Part of a small language model's weights: 6 heads of 32, rotary positions.
Each number is 50 + 15 x the weight over its row's rms, rounded and kept within 0 to 99. Layers, rows and columns count from 0. The size before them is the row's rms in percent of the matrix's.

# layer 12 attention query, 192x192, rms 0.0857, rows 89-95, columns 96-191
095:61 58 39 72 65 50 33 55 61 34 53 39 57 21 34 53 62 49 53 32 47 61 37 47 26 64 47 50 57 30 61 60 41 37 69 39 67 71 88 79 27 43 42 41 43 60 57 60 56 51 59 64 62 50 40 53 82 58 40 36 71 40 64 37 49 68 40 35 55 42 80 40 49 85 60 42 64 34 28 42 14 39 28 60 63 37 35 49 12 15 55 45 44 67 69 57
102:91 62 50 55 53 69 57 56 52 23 66 66 48 60 46 54 74 44 38 36 33 37 72 51 47 38 54 62 65 49 21 43 38 35 41 21 90 26 74 41 27 71 46 46 68 41 50 47 44 45 64 31 57 60 47 45 41 76 65 32 59 73 33 55 68 42 55 47 32 59 84 60 46 53 43 25 78 49 57 24 63 48 44 27 45 40 66 48 50 38 57 38 52 54 36 72
094:50 67 26 67 55 71 52 08 20 63 39 36 25 38 38 52 64 33 38 53 29 53 76 57 60 56 47 38 27 55 49 59 64 72 49 40 47 35 64 51 61 47 43 56 52 48 82 71 30 13 64 42 43 58 26 54 57 32 49 40 62 56 54 68 39 30 37 57 38 49 44 87 47 82 44 63 55 21 49 50 43 58 41 34 44 60 56 31 68 67 34 31 63 47 53 39
094:50 70 69 54 54 69 52 25 33 56 33 38 44 50 30 26 54 76 27 43 68 40 48 72 42 44 50 36 51 49 64 69 49 53 65 57 54 49 63 42 44 16 47 48 73 54 41 38 63 43 44 73 45 64 65 45 20 40 46 39 56 63 43 53 40 52 43 87 75 40 75 46 37 86 41 08 69 42 41 69 34 57 68 54 72 26 56 58 64 38 61 48 53 56 59 25
096:62 69 79 67 36 30 50 51 54 52 45 16 37 50 66 56 50 79 37 86 52 64 63 49 53 14 51 47 62 34 38 36 53 61 51 43 66 57 58 52 52 52 54 16 33 53 30 33 38 36 41 41 54 60 39 63 89 28 74 39 36 59 59 62 27 07 44 41 36 41 69 61 49 66 56 54 61 52 63 62 36 28 38 43 36 36 62 34 70 71 35 37 46 65 38 58
093:62 59 56 62 74 44 64 54 34 27 56 69 56 80 51 35 61 45 62 46 44 26 32 68 44 42 62 49 42 39 38 71 64 56 53 66 28 30 62 93 85 56 59 42 32 41 17 34 57 38 52 45 52 79 43 33 33 62 59 60 53 63 35 66 44 47 28 51 26 67 47 73 46 37 37 72 24 38 61 77 54 46 25 46 44 39 54 35 36 35 50 43 37 39 43 60
103:69 47 73 58 45 62 38 49 59 44 33 23 55 35 47 66 61 38 42 48 15 43 42 40 42 41 50 74 51 70 65 48 46 47 38 52 52 63 62 41 59 52 59 31 63 56 71 44 40 40 43 58 55 46 35 25 64 29 38 63 32 61 14 91 70 56 32 38 63 49 46 36 57 38 55 45 28 32 68 62 29 50 64 74 51 47 39 44 45 69 48 46 18 55 48 66
# layer 12 attention key, 192x192, rms 0.0882, rows 89-95, columns 96-191
105:53 55 48 46 30 30 50 29 53 63 62 17 28 35 48 53 53 38 42 61 45 66 63 45 32 87 34 57 22 51 59 42 44 18 38 54 84 87 52 46 31 44 31 50 61 68 57 60 51 36 27 68 30 68 70 51 58 38 52 46 40 31 45 37 54 40 46 42 76 43 60 36 69 73 54 50 53 78 41 50 25 34 50 46 26 43 26 37 59 51 47 50 45 54 54 47
103:40 34 34 49 59 65 50 36 39 32 42 42 62 50 68 61 62 52 43 41 54 41 40 35 62 57 13 53 58 51 31 43 44 36 62 16 65 55 23 86 39 40 44 42 45 42 83 39 84 11 69 66 56 51 21 52 50 55 16 59 46 58 43 69 40 63 39 62 22 43 46 60 50 47 51 39 41 48 70 44 54 44 56 52 39 29 32 59 73 59 34 52 53 56 70 28
103:55 62 33 43 38 40 73 42 81 50 51 44 54 66 84 64 47 51 17 35 64 69 74 63 76 38 52 54 44 53 29 41 45 32 33 42 74 41 46 41 40 49 13 21 42 23 41 51 25 17 55 39 71 49 36 42 62 39 66 65 49 54 64 57 56 37 69 34 30 41 42 72 38 58 36 61 65 36 55 40 42 45 45 45 59 39 60 55 24 56 63 64 31 46 55 63
113:54 51 84 54 65 57 44 24 36 55 45 39 46 39 50 28 47 57 36 38 47 60 49 50 78 40 24 44 39 46 56 39 37 35 65 22 67 42 57 35 41 49 48 62 60 86 27 48 47 38 43 59 55 33 49 55 56 56 41 69 42 74 67 54 53 75 34 51 60 57 38 44 54 64 55 48 36 25 34 32 42 43 63 47 45 27 28 49 69 48 59 36 37 54 76 40
106:34 39 71 59 46 31 49 46 51 48 58 35 54 56 58 40 66 61 40 71 60 33 04 62 45 42 30 57 53 64 45 48 58 46 46 33 81 70 39 90 44 61 49 84 52 33 27 52 37 42 67 42 45 39 73 57 41 79 41 46 39 38 81 59 72 34 29 44 54 47 61 43 35 32 43 54 60 49 52 39 38 45 47 78 45 32 41 53 47 64 21 22 49 47 63 71
106:41 57 62 44 34 55 71 44 31 46 58 43 52 63 62 44 43 45 71 49 46 14 55 54 75 69 60 51 57 25 41 45 42 71 72 67 40 45 44 35 53 51 37 72 44 56 55 48 56 60 54 35 47 63 55 51 19 31 48 51 56 50 47 66 49 86 45 44 31 54 62 85 60 59 46 44 53 21 37 69 45 77 61 45 61 42 61 52 46 69 38 49 49 38 51 42
106:34 61 45 48 36 45 48 32 62 52 23 23 32 60 31 49 48 61 42 29 28 43 75 27 35 50 47 35 65 53 62 59 55 46 63 65 46 66 24 45 71 46 76 54 36 55 73 49 50 54 45 64 58 73 66 44 49 51 39 35 51 53 45 78 65 79 43 47 67 30 62 65 25 55 65 50 98 45 39 84 42 39 51 71 30 43 27 63 45 56 84 37 51 73 65 70
# layer 12 attention value, 192x192, rms 0.0837, rows 64-93, columns 96-191
112:61 48 25 35 36 48 88 51 52 59 49 43 37 37 46 49 22 55 70 51 34 39 52 49 49 77 44 63 36 70 46 75 72 42 31 33 55 51 39 34 83 48 45 19 59 60 35 61 50 46 44 55 61 57 73 48 51 85 67 29 32 20 53 34 33 47 49 51 35 27 41 54 56 59 43 55 71 53 47 41 46 54 48 67 39 40 65 54 36 11 99 44 82 59 26 47
117:78 58 89 56 48 60 51 38 54 76 50 30 50 28 45 45 86 18 36 61 37 31 53 27 42 28 38 26 20 00 37 21 35 41 70 65 52 40 56 39 39 17 33 48 46 42 63 77 73 63 51 18 34 49 52 54 57 21 50 58 51 51 46 52 48 70 48 54 40 54 39 62 54 33 56 72 54 58 49 44 59 69 57 68 48 62 55 47 40 64 57 64 66 30 35 37
113:50 35 49 45 51 37 61 52 57 67 43 57 69 58 48 83 33 49 64 51 29 49 32 58 58 59 31 08 88 51 49 66 58 48 49 43 42 48 61 46 45 29 51 31 50 44 52 63 64 64 54 37 59 57 40 33 31 46 41 51 66 24 76 45 30 65 65 28 33 29 51 68 59 66 57 63 46 50 67 40 38 55 53 32 51 41 45 45 40 43 92 43 54 50 87 51
115:44 39 35 16 54 51 24 38 52 49 38 74 59 22 45 78 98 57 46 49 99 37 37 59 46 46 50 22 50 81 40 50 72 51 63 40 42 48 51 54 46 44 43 16 49 52 67 60 39 23 54 67 54 40 46 59 45 48 36 49 77 53 51 51 39 47 53 61 67 43 48 54 66 36 35 55 66 51 60 55 59 46 48 53 72 53 58 41 40 61 41 84 33 85 38 48
112:50 38 65 44 79 50 30 40 58 60 55 39 60 43 52 51 40 64 41 53 56 41 75 79 34 36 45 65 46 72 54 46 29 54 61 45 50 60 53 87 69 36 52 76 59 69 58 56 55 50 38 37 13 59 23 56 27 49 42 41 50 17 58 33 51 51 34 65 51 42 43 50 49 49 22 72 06 41 50 43 59 76 46 33 61 60 46 51 57 65 50 40 71 42 35 62
122:58 41 47 44 59 42 50 44 32 48 39 24 53 45 29 47 61 43 40 41 91 38 57 43 55 71 61 43 53 58 50 31 30 42 41 50 55 52 46 39 62 34 69 51 53 20 36 66 38 59 41 95 74 23 65 36 50 71 48 85 58 50 41 32 08 65 69 54 55 64 65 22 52 18 30 37 51 54 69 42 75 42 31 67 52 61 41 71 56 48 63 59 39 50 73 47
112:65 68 68 16 20 63 64 37 40 55 58 46 29 79 54 49 36 68 64 47 47 46 56 58 40 60 58 21 57 27 45 22 69 60 59 29 49 37 49 35 45 57 47 30 53 50 57 51 41 59 35 79 68 33 33 35 53 47 81 69 62 45 62 60 65 48 59 50 35 45 60 42 51 52 54 34 63 58 47 63 62 65 51 23 25 62 50 81 66 39 45 40 81 59 58 30
111:61 48 55 32 64 43 36 49 25 66 51 49 66 47 35 19 56 51 52 48 40 56 43 38 36 39 66 11 45 56 39 41 51 36 55 37 50 57 58 33 64 61 34 64 64 32 63 29 70 52 68 40 35 58 53 21 25 59 51 86 44 44 54 42 40 35 45 30 30 44 55 67 42 43 43 59 56 63 56 16 67 47 48 22 64 57 43 63 36 30 61 13 35 29 52 58
110:14 68 34 57 63 53 61 27 50 16 53 51 60 07 77 49 38 54 41 60 56 24 37 56 44 54 46 32 17 99 60 35 50 44 45 42 44 59 68 49 51 48 47 40 60 62 53 54 39 33 54 53 67 40 56 19 48 62 58 41 49 44 65 53 52 50 50 58 36 40 54 30 67 48 39 47 76 45 63 38 32 28 40 54 59 53 35 76 39 41 50 29 62 12 63 56
117:59 61 52 48 61 27 50 45 38 57 44 45 74 65 61 49 52 30 44 44 65 50 42 38 50 77 55 64 75 31 38 43 46 49 49 54 61 45 68 47 57 56 50 57 73 49 49 55 53 46 62 56 46 54 48 76 50 25 65 44 55 47 74 55 45 33 35 76 52 30 55 37 45 52 62 38 77 75 29 56 54 49 81 75 66 45 35 55 66 48 99 46 58 47 27 71
114:52 82 48 39 49 28 47 52 37 76 53 55 70 58 51 04 41 55 60 54 58 46 57 65 59 36 42 59 35 88 28 65 51 48 59 28 53 43 46 26 32 53 45 11 37 34 75 50 49 71 54 64 65 29 49 60 43 41 50 42 53 37 16 47 55 53 47 48 59 52 55 43 54 70 64 62 63 30 23 64 56 69 64 48 35 59 42 29 66 74 39 44 64 52 29 38
112:38 47 47 46 20 47 38 41 46 47 33 34 35 37 52 53 51 71 99 44 20 40 57 57 57 52 53 51 77 65 45 63 46 56 32 42 49 68 56 55 66 61 41 56 61 76 32 58 41 56 64 65 12 41 58 59 00 44 43 66 60 52 59 35 43 47 53 54 62 29 54 64 40 30 39 40 86 27 48 27 55 16 52 76 23 37 48 65 55 50 57 53 67 46 51 45
112:61 55 46 37 69 66 19 37 50 35 52 62 47 59 35 62 85 35 42 68 40 60 48 48 56 51 51 63 55 69 53 38 56 80 59 41 58 51 40 30 56 46 45 64 41 54 49 52 54 33 34 40 83 38 47 24 66 40 48 54 38 25 50 50 35 53 50 54 11 59 45 81 51 62 46 31 53 49 53 78 41 70 39 63 47 39 49 55 88 25 77 48 78 66 22 43
112:42 38 39 40 62 30 80 40 55 37 59 65 34 39 51 81 50 52 62 42 36 72 32 61 54 56 42 95 35 20 54 62 54 33 64 66 42 43 60 38 55 61 27 03 50 49 49 48 53 53 40 65 70 31 43 64 16 57 35 62 48 45 56 52 45 43 49 57 36 44 45 37 46 40 33 49 32 63 57 36 49 45 35 49 77 39 46 93 29 42 26 47 63 69 49 40
116:19 59 37 51 68 58 46 55 49 48 56 49 61 57 74 75 80 23 40 64 27 48 39 56 47 48 53 36 46 22 44 51 63 65 68 27 57 31 45 30 65 41 55 33 61 57 62 56 40 67 50 39 08 57 48 47 50 57 46 64 48 16 60 34 38 64 59 58 89 49 48 71 57 58 65 60 59 35 61 59 39 53 57 50 37 43 50 61 37 20 41 41 51 10 30 49
116:23 46 68 76 50 49 37 51 63 48 36 70 73 72 49 83 48 48 48 34 64 31 54 56 52 68 47 60 47 40 50 46 60 41 61 36 46 63 48 57 71 43 47 49 70 52 56 25 44 59 55 45 25 37 67 32 75 32 45 65 31 55 50 42 60 53 58 71 16 56 45 42 48 45 41 41 33 64 56 57 74 60 39 65 27 45 48 61 33 53 48 32 32 55 48 53
113:10 59 43 72 42 46 62 46 70 51 50 47 52 71 52 21 84 76 62 46 39 72 43 32 49 62 76 61 61 55 63 24 46 61 33 50 52 65 38 33 50 86 44 59 57 45 55 19 41 49 21 45 48 00 56 52 46 95 52 77 46 56 39 57 41 53 45 79 31 47 63 52 38 66 61 44 39 58 43 45 56 65 53 49 56 60 46 39 47 44 53 42 40 34 56 57
110:74 65 41 44 30 55 64 59 51 36 50 54 37 58 58 65 49 68 48 60 98 47 62 61 60 30 53 31 45 76 47 40 52 41 69 55 41 63 69 55 49 66 64 48 22 51 30 66 50 50 41 58 67 37 54 57 56 44 16 41 65 67 43 46 65 57 52 31 26 86 63 66 55 34 52 52 51 52 52 63 38 42 96 32 56 39 39 53 16 74 51 55 70 40 64 58
111:45 64 51 40 64 67 30 68 62 34 54 47 31 37 60 13 25 35 53 39 58 57 42 51 61 80 57 56 56 66 36 27 53 62 42 42 52 50 40 49 42 27 45 62 50 41 35 72 63 53 61 19 40 40 45 66 28 72 37 61 55 69 52 63 60 51 51 43 40 70 52 50 50 51 51 46 26 42 54 76 60 67 56 32 26 61 44 70 31 33 46 56 67 66 29 40
112:42 38 60 32 56 68 99 43 51 56 29 19 23 74 45 52 31 32 69 44 44 29 32 50 67 42 60 64 53 72 54 50 64 45 62 62 44 46 61 45 45 38 28 60 67 76 29 38 84 39 54 45 66 50 49 83 36 54 35 43 64 43 50 56 39 12 54 44 56 46 47 47 49 53 64 50 58 51 55 84 36 53 26 71 45 44 59 56 61 45 24 54 40 46 47 46
112:37 61 64 21 73 75 76 58 25 40 57 52 68 39 74 27 35 77 73 60 42 30 47 20 46 72 58 47 61 38 59 51 64 42 55 59 62 25 64 52 64 38 56 52 57 64 35 30 52 54 37 43 54 38 55 48 48 16 29 35 60 49 60 52 69 68 51 43 71 55 50 60 40 50 45 47 12 62 36 58 35 61 49 44 77 34 57 34 74 65 68 56 33 55 53 72
111:46 31 44 51 46 61 44 43 35 64 39 42 62 34 61 56 55 46 59 38 56 61 42 56 66 52 56 35 38 63 43 51 42 70 49 33 55 70 41 59 44 51 58 51 47 57 60 41 41 40 33 41 32 46 48 36 72 54 50 68 28 31 62 50 46 24 57 46 28 47 45 31 60 90 68 48 08 65 36 70 57 51 54 70 40 40 62 60 46 61 35 67 59 45 38 60
116:44 56 57 59 56 42 15 50 55 64 56 72 34 41 72 55 69 66 77 54 56 30 45 55 68 46 61 31 61 59 43 74 39 36 66 60 43 43 50 19 41 28 57 82 36 38 61 15 52 48 82 49 52 41 75 31 38 24 38 52 31 42 61 26 69 46 57 60 51 44 49 52 54 50 53 58 72 71 28 63 46 36 67 79 53 33 48 63 44 55 51 45 75 27 30 40
113:42 38 62 00 51 17 53 32 53 55 50 65 62 58 54 63 27 70 56 69 48 54 41 24 62 50 48 78 52 27 71 52 59 57 77 39 50 58 59 62 30 47 52 44 68 64 56 66 67 36 57 64 27 58 41 48 60 42 43 96 44 59 72 49 56 43 50 38 55 35 56 68 43 71 42 55 68 84 49 52 63 76 41 51 27 55 48 51 28 49 55 12 48 45 52 37
113:16 49 67 46 47 51 29 24 41 62 47 51 59 39 31 18 32 51 61 65 49 41 53 39 59 27 41 41 68 21 47 60 34 77 33 64 57 44 40 23 58 61 56 56 55 28 50 77 25 46 44 45 44 60 68 95 66 49 73 69 60 42 42 74 64 46 58 32 41 50 39 55 56 51 38 51 23 53 40 25 33 39 63 59 51 44 64 23 54 32 67 49 47 41 64 40
111:33 66 60 37 43 21 53 46 42 50 19 29 66 18 62 52 82 38 42 50 37 77 35 59 66 74 69 37 54 48 77 64 58 58 80 56 47 34 55 74 63 50 47 33 41 36 36 45 37 60 50 13 23 42 41 48 55 39 43 82 37 39 45 52 24 61 65 45 36 62 43 58 52 44 53 51 33 63 33 38 31 45 50 31 51 34 50 36 40 48 37 59 25 45 15 27
118:74 53 50 42 39 43 44 44 58 53 74 69 70 52 48 29 27 54 57 67 80 20 59 50 50 53 34 40 33 65 53 77 46 48 51 52 46 48 54 66 59 58 35 58 51 28 43 36 56 45 44 47 57 48 40 58 49 59 39 49 27 52 33 50 46 69 56 42 32 55 49 33 43 56 58 59 68 28 58 71 58 18 45 49 37 48 47 44 28 67 47 21 60 40 40 53
114:72 68 54 63 35 63 34 46 45 33 41 51 40 40 42 75 72 61 73 69 50 09 50 47 61 58 37 66 45 71 49 61 46 42 85 72 39 70 49 78 49 49 46 23 66 33 46 33 39 51 67 56 59 40 49 22 50 37 77 60 57 27 66 68 40 31 71 53 56 42 52 61 51 59 41 53 69 60 49 82 41 53 57 32 94 41 45 51 31 26 27 61 34 52 54 59
108:60 67 64 31 40 46 70 57 61 57 42 63 44 60 65 54 49 66 37 58 45 44 54 39 40 50 51 63 49 58 65 66 64 58 24 49 47 66 52 51 38 50 68 50 41 43 47 55 53 44 38 59 22 54 63 59 14 67 66 61 68 57 42 53 52 43 68 51 37 54 57 31 42 76 20 22 46 73 43 58 67 52 73 39 26 37 37 23 57 40 55 51 60 33 82 49
118:35 55 57 34 47 57 85 70 64 88 57 51 64 57 47 84 70 45 48 57 52 35 61 62 50 49 52 49 49 58 42 37 51 58 41 36 56 50 47 43 30 53 51 50 31 72 46 46 41 50 87 35 75 54 50 75 46 19 42 58 53 40 45 66 55 40 36 64 46 34 54 36 42 42 66 45 72 75 54 62 51 65 53 57 38 50 51 65 35 68 57 31 42 59 18 30
# layer 12 attention output (transposed), 192x192, rms 0.177, rows 64-92, columns 96-191
106:66 47 27 63 70 57 58 70 41 45 58 51 29 52 32 46 51 48 71 32 59 61 89 36 68 72 26 63 63 46 72 45 27 35 48 52 44 49 34 49 37 59 42 48 46 79 49 35 56 60 78 42 52 51 39 41 49 52 62 46 47 24 70 68 59 50 61 56 44 49 41 40 48 35 41 47 79 71 39 53 59 37 36 13 29 48 59 69 56 36 57 30 41 39 85 68
108:55 44 56 52 48 54 72 50 67 33 58 66 45 41 39 61 53 45 04 27 59 58 07 12 56 68 31 46 41 59 42 52 76 61 72 74 60 56 54 36 26 25 62 57 62 52 63 45 49 63 46 57 18 48 52 70 67 47 71 49 53 60 46 58 60 59 26 08 67 43 54 57 51 61 75 61 42 57 51 78 54 43 50 61 53 65 53 62 41 72 53 65 56 32 41 14
105:58 45 58 48 50 53 58 51 59 63 40 40 76 32 27 40 37 28 56 39 63 44 63 76 53 61 22 56 31 55 35 71 31 41 77 50 58 58 66 48 37 55 39 23 58 46 43 52 45 50 24 56 69 64 67 44 59 47 42 51 53 43 62 19 64 31 44 37 48 65 39 56 54 49 42 57 42 41 53 59 62 45 35 30 55 27 38 70 37 56 30 91 30 46 95 52
111:52 45 48 59 62 37 39 23 60 57 62 64 44 64 68 74 43 61 65 46 50 57 57 32 52 34 53 31 75 60 68 40 64 27 29 32 45 51 40 73 38 09 56 68 66 45 52 60 23 60 62 79 16 39 54 44 68 54 66 75 45 60 64 36 23 74 20 45 46 79 69 48 52 61 69 51 54 44 68 05 28 50 46 48 37 59 41 51 79 52 55 49 42 46 44 50
104:24 32 59 36 37 47 51 66 60 64 54 66 66 48 27 56 55 44 34 45 81 68 22 69 60 47 69 43 65 65 62 43 50 48 55 43 55 36 49 54 28 37 54 77 41 70 56 55 56 60 62 44 87 39 58 51 52 23 53 72 49 42 47 65 44 64 63 34 48 60 48 57 26 42 41 42 61 54 64 64 61 08 34 54 51 58 40 39 46 78 27 31 54 57 56 51
116:81 47 42 68 32 27 74 59 56 28 81 69 10 58 55 28 28 51 76 77 60 44 43 67 43 49 47 42 28 48 43 49 46 66 50 51 37 52 46 58 60 69 64 37 62 36 39 68 48 62 75 69 57 71 48 38 53 73 32 35 45 47 56 53 29 69 62 35 62 46 48 25 59 66 45 78 12 53 53 44 37 41 50 36 53 46 27 53 33 48 62 38 44 46 49 69
107:64 55 39 33 66 50 42 48 33 56 49 39 33 46 58 54 42 63 57 60 77 72 46 22 40 59 43 48 73 21 80 65 44 43 35 48 33 43 54 50 45 58 37 11 31 55 53 63 59 53 44 40 59 63 59 49 56 55 32 74 55 53 33 40 27 43 35 52 50 67 70 09 56 68 35 47 53 61 54 64 26 46 44 59 60 50 50 52 52 29 49 21 63 67 52 39
100:30 45 63 56 58 36 48 47 49 76 60 54 28 66 59 50 61 51 72 63 76 47 58 54 39 56 18 27 28 60 50 44 74 51 65 62 39 54 74 99 40 58 73 44 79 27 42 45 57 59 34 68 55 37 57 46 45 63 40 59 43 52 50 51 34 43 41 32 48 46 54 49 35 33 66 63 35 38 26 53 59 10 38 40 47 29 71 59 41 22 58 25 18 66 77 34
103:66 57 49 55 47 54 30 49 50 43 59 64 31 42 64 70 48 44 36 78 32 52 79 47 53 39 71 35 52 67 35 50 25 66 58 37 69 60 35 27 35 56 74 35 28 43 62 67 49 56 27 77 36 50 69 76 60 41 60 48 47 54 39 45 52 68 42 53 42 51 60 51 32 28 71 47 46 65 50 65 56 53 47 46 44 18 69 70 54 58 46 51 38 59 46 39
106:69 59 40 70 46 51 63 61 21 29 56 70 44 75 68 44 55 17 20 25 32 28 72 71 83 54 72 41 48 90 60 74 54 29 66 47 65 65 40 54 65 41 27 38 36 52 63 48 45 58 11 30 34 36 61 49 53 36 44 52 63 37 61 52 72 47 19 41 51 34 56 48 26 55 39 47 47 67 54 31 46 55 38 33 27 57 50 43 57 67 75 44 13 58 33 57
106:34 65 96 76 43 42 38 53 30 67 49 38 61 48 25 68 24 49 34 64 52 57 37 35 53 47 24 81 39 53 53 71 47 39 41 61 44 48 49 44 70 51 59 64 62 42 50 41 17 45 46 20 26 26 22 62 39 51 57 59 60 14 25 35 42 51 36 44 57 49 41 41 58 57 35 40 54 43 12 40 76 34 57 55 37 51 43 73 51 58 57 61 73 48 65 61
098:45 72 44 27 56 65 57 70 59 38 48 53 59 83 66 67 36 30 84 59 35 11 54 79 40 45 86 57 80 29 34 57 20 19 50 49 32 49 30 42 54 46 53 37 57 28 66 54 73 62 42 47 61 65 42 71 32 50 47 61 36 35 50 75 67 47 60 69 27 54 48 47 54 61 34 56 44 60 36 44 70 77 37 34 38 41 68 54 58 45 52 16 18 54 70 44
102:66 67 68 47 31 17 39 64 37 47 45 53 70 61 25 44 69 34 46 17 49 66 64 51 52 36 41 53 45 37 23 40 36 68 29 55 40 77 42 51 69 68 49 66 53 47 23 40 37 83 46 39 62 61 31 59 80 60 48 40 30 59 47 20 54 55 67 52 47 29 54 27 40 57 39 46 42 47 84 49 48 31 26 25 45 58 55 49 69 15 56 33 49 42 39 25
106:78 48 44 63 51 29 75 33 45 47 71 47 59 11 35 47 49 24 78 73 53 50 35 25 31 43 52 55 49 61 66 36 49 61 58 40 52 31 42 23 33 65 68 31 34 43 49 65 34 33 66 46 32 40 55 46 53 26 53 57 27 64 67 59 57 64 33 49 29 57 50 43 65 48 59 49 47 36 48 54 51 79 47 64 47 19 44 52 29 31 28 30 42 56 59 50
110:54 27 54 57 54 60 64 18 70 51 43 61 53 50 41 75 80 40 43 53 75 60 38 29 67 42 58 31 28 73 86 50 37 51 75 75 44 64 70 59 47 70 42 44 39 36 48 38 32 50 54 61 35 35 53 43 75 58 65 35 76 50 55 69 22 55 46 51 45 35 41 71 52 53 37 48 53 47 61 67 53 54 52 63 34 51 65 34 46 53 51 44 44 18 37 55
110:46 47 37 80 48 54 61 53 35 34 42 58 69 80 54 39 67 38 57 43 41 41 44 84 61 37 40 53 45 67 31 74 55 52 34 73 42 60 53 84 53 30 73 71 59 44 53 23 76 48 40 59 36 37 43 23 60 62 58 51 62 62 54 76 66 41 70 64 64 61 46 36 79 56 62 48 70 63 55 47 43 24 43 52 40 58 26 40 47 63 53 33 58 50 34 69
101:34 62 31 57 42 27 34 70 47 62 36 32 37 39 59 40 56 32 44 39 71 32 47 67 69 38 58 64 32 38 57 37 19 52 51 36 34 69 68 38 66 53 39 49 81 32 55 45 65 19 19 42 50 53 41 56 62 51 34 39 58 43 64 53 32 67 53 19 31 61 47 39 58 67 54 32 60 38 62 63 42 46 67 56 37 52 60 63 03 49 42 64 53 62 08 60
107:67 58 60 64 83 48 29 47 48 20 58 46 44 17 66 52 41 25 63 56 26 19 43 60 53 38 58 60 56 46 85 40 35 63 33 66 51 53 49 55 39 43 09 58 55 52 46 63 52 64 46 61 47 55 52 66 50 62 63 48 64 78 54 43 54 35 41 30 58 72 32 34 53 53 29 32 25 42 39 67 54 24 63 73 38 47 43 70 33 70 34 37 84 64 74 26
108:74 53 52 36 64 62 29 37 48 77 30 42 27 31 61 32 65 49 36 71 52 29 50 56 41 61 49 53 54 58 39 26 51 62 63 50 64 58 43 29 57 33 81 40 39 17 40 52 61 26 34 47 46 85 22 65 51 40 64 34 58 72 71 55 37 26 70 47 46 51 38 43 64 74 64 49 65 34 25 36 65 61 60 24 61 64 44 80 68 47 39 23 62 78 49 69
104:66 81 55 50 99 53 43 30 46 50 41 54 40 55 58 50 50 46 29 39 21 66 54 61 34 64 56 38 36 53 36 69 36 34 66 55 48 57 37 27 63 42 48 40 39 79 38 57 37 40 41 68 61 54 32 59 46 26 62 56 26 23 31 64 34 49 37 73 66 63 52 49 18 45 45 57 30 33 58 49 47 36 50 46 41 60 72 85 37 20 25 70 54 62 44 34
101:35 39 40 51 55 44 55 78 57 44 13 67 59 58 26 44 60 17 47 62 33 81 63 44 55 46 30 36 58 49 32 64 61 25 37 39 56 55 48 39 33 49 41 36 49 52 60 63 54 55 57 25 34 44 50 43 38 56 80 69 61 42 67 24 62 54 35 62 62 46 57 21 55 58 55 59 71 56 35 56 49 52 84 41 62 72 78 23 74 59 51 72 50 54 61 35
111:55 59 55 66 46 57 41 78 58 53 49 72 47 52 66 58 56 52 44 48 64 61 37 63 52 53 52 36 57 47 73 43 61 51 45 46 38 38 49 35 57 40 19 68 28 69 56 51 66 57 29 62 58 26 31 65 28 76 02 78 50 30 46 45 47 50 44 50 55 56 36 39 32 56 28 35 86 48 38 49 42 48 63 51 59 69 49 57 55 67 30 65 73 76 45 71
111:29 48 64 69 52 46 64 40 51 10 53 37 44 58 49 61 70 68 45 35 44 48 65 39 63 46 63 35 44 52 51 38 41 29 31 38 41 55 46 50 66 56 52 38 65 40 42 36 59 46 49 65 51 62 60 62 44 55 55 63 48 53 69 60 77 66 59 38 47 40 70 45 72 48 59 89 62 41 65 16 39 61 51 38 48 55 41 45 55 51 26 56 65 35 51 48
106:45 37 51 62 70 31 24 65 30 43 65 55 69 37 55 52 38 50 57 50 65 63 30 51 43 34 52 47 24 41 71 45 35 48 61 49 53 60 60 55 39 58 54 48 33 74 48 45 51 86 46 72 66 66 54 49 26 46 45 75 40 60 43 58 59 56 57 55 42 55 53 75 68 56 65 40 37 54 62 47 48 53 46 25 51 26 37 43 40 40 37 55 38 60 43 74
110:45 40 41 61 58 49 49 82 23 44 38 83 20 43 35 30 53 62 42 58 29 65 50 37 44 55 74 62 34 32 55 42 52 42 67 79 57 48 58 61 30 52 55 44 51 45 19 32 48 58 31 49 45 62 47 35 41 53 56 50 45 58 63 29 48 74 46 61 54 28 55 71 38 40 63 57 58 63 48 83 80 48 48 49 67 52 50 66 73 39 23 67 47 65 23 42
106:42 64 62 91 40 24 56 59 80 53 39 54 58 34 76 58 76 33 59 08 43 39 70 46 42 58 34 44 69 43 63 19 66 39 83 52 41 43 87 32 46 39 50 35 47 69 32 55 40 62 47 48 36 75 30 43 39 62 54 24 31 61 60 76 51 43 41 56 54 36 46 71 54 72 49 56 59 36 44 60 22 66 56 95 69 68 43 56 28 55 26 41 78 48 35 77
111:30 35 45 60 38 42 77 28 58 57 54 29 44 36 43 43 47 72 59 52 75 52 50 52 62 45 39 42 65 49 61 76 47 45 11 77 28 47 46 36 33 60 53 61 54 50 67 39 77 56 37 68 19 70 45 84 46 47 37 52 50 53 49 51 70 51 61 54 43 66 54 33 81 51 67 62 54 43 37 50 52 32 36 50 29 49 55 58 18 74 63 41 93 47 42 73
103:45 59 14 35 79 49 62 36 76 43 48 39 44 40 62 72 45 83 27 57 44 67 56 50 63 26 53 46 47 83 31 25 64 39 40 23 43 22 26 39 44 53 56 25 34 57 57 49 48 53 50 54 57 33 52 50 82 76 44 45 48 52 21 52 42 56 53 56 42 54 40 72 55 33 61 38 38 40 42 22 29 22 35 48 42 60 68 43 46 36 24 59 51 54 38 69
104:45 48 54 60 59 45 63 40 42 47 35 81 69 42 64 24 24 58 70 53 73 70 57 39 34 55 67 65 53 22 44 61 29 50 43 42 47 50 50 12 59 38 36 71 36 64 40 53 37 69 48 40 78 46 51 39 51 63 35 49 50 54 67 47 36 42 38 38 61 44 69 39 39 73 55 64 54 54 28 84 50 66 44 51 46 40 50 36 56 50 68 46 59 49 51 61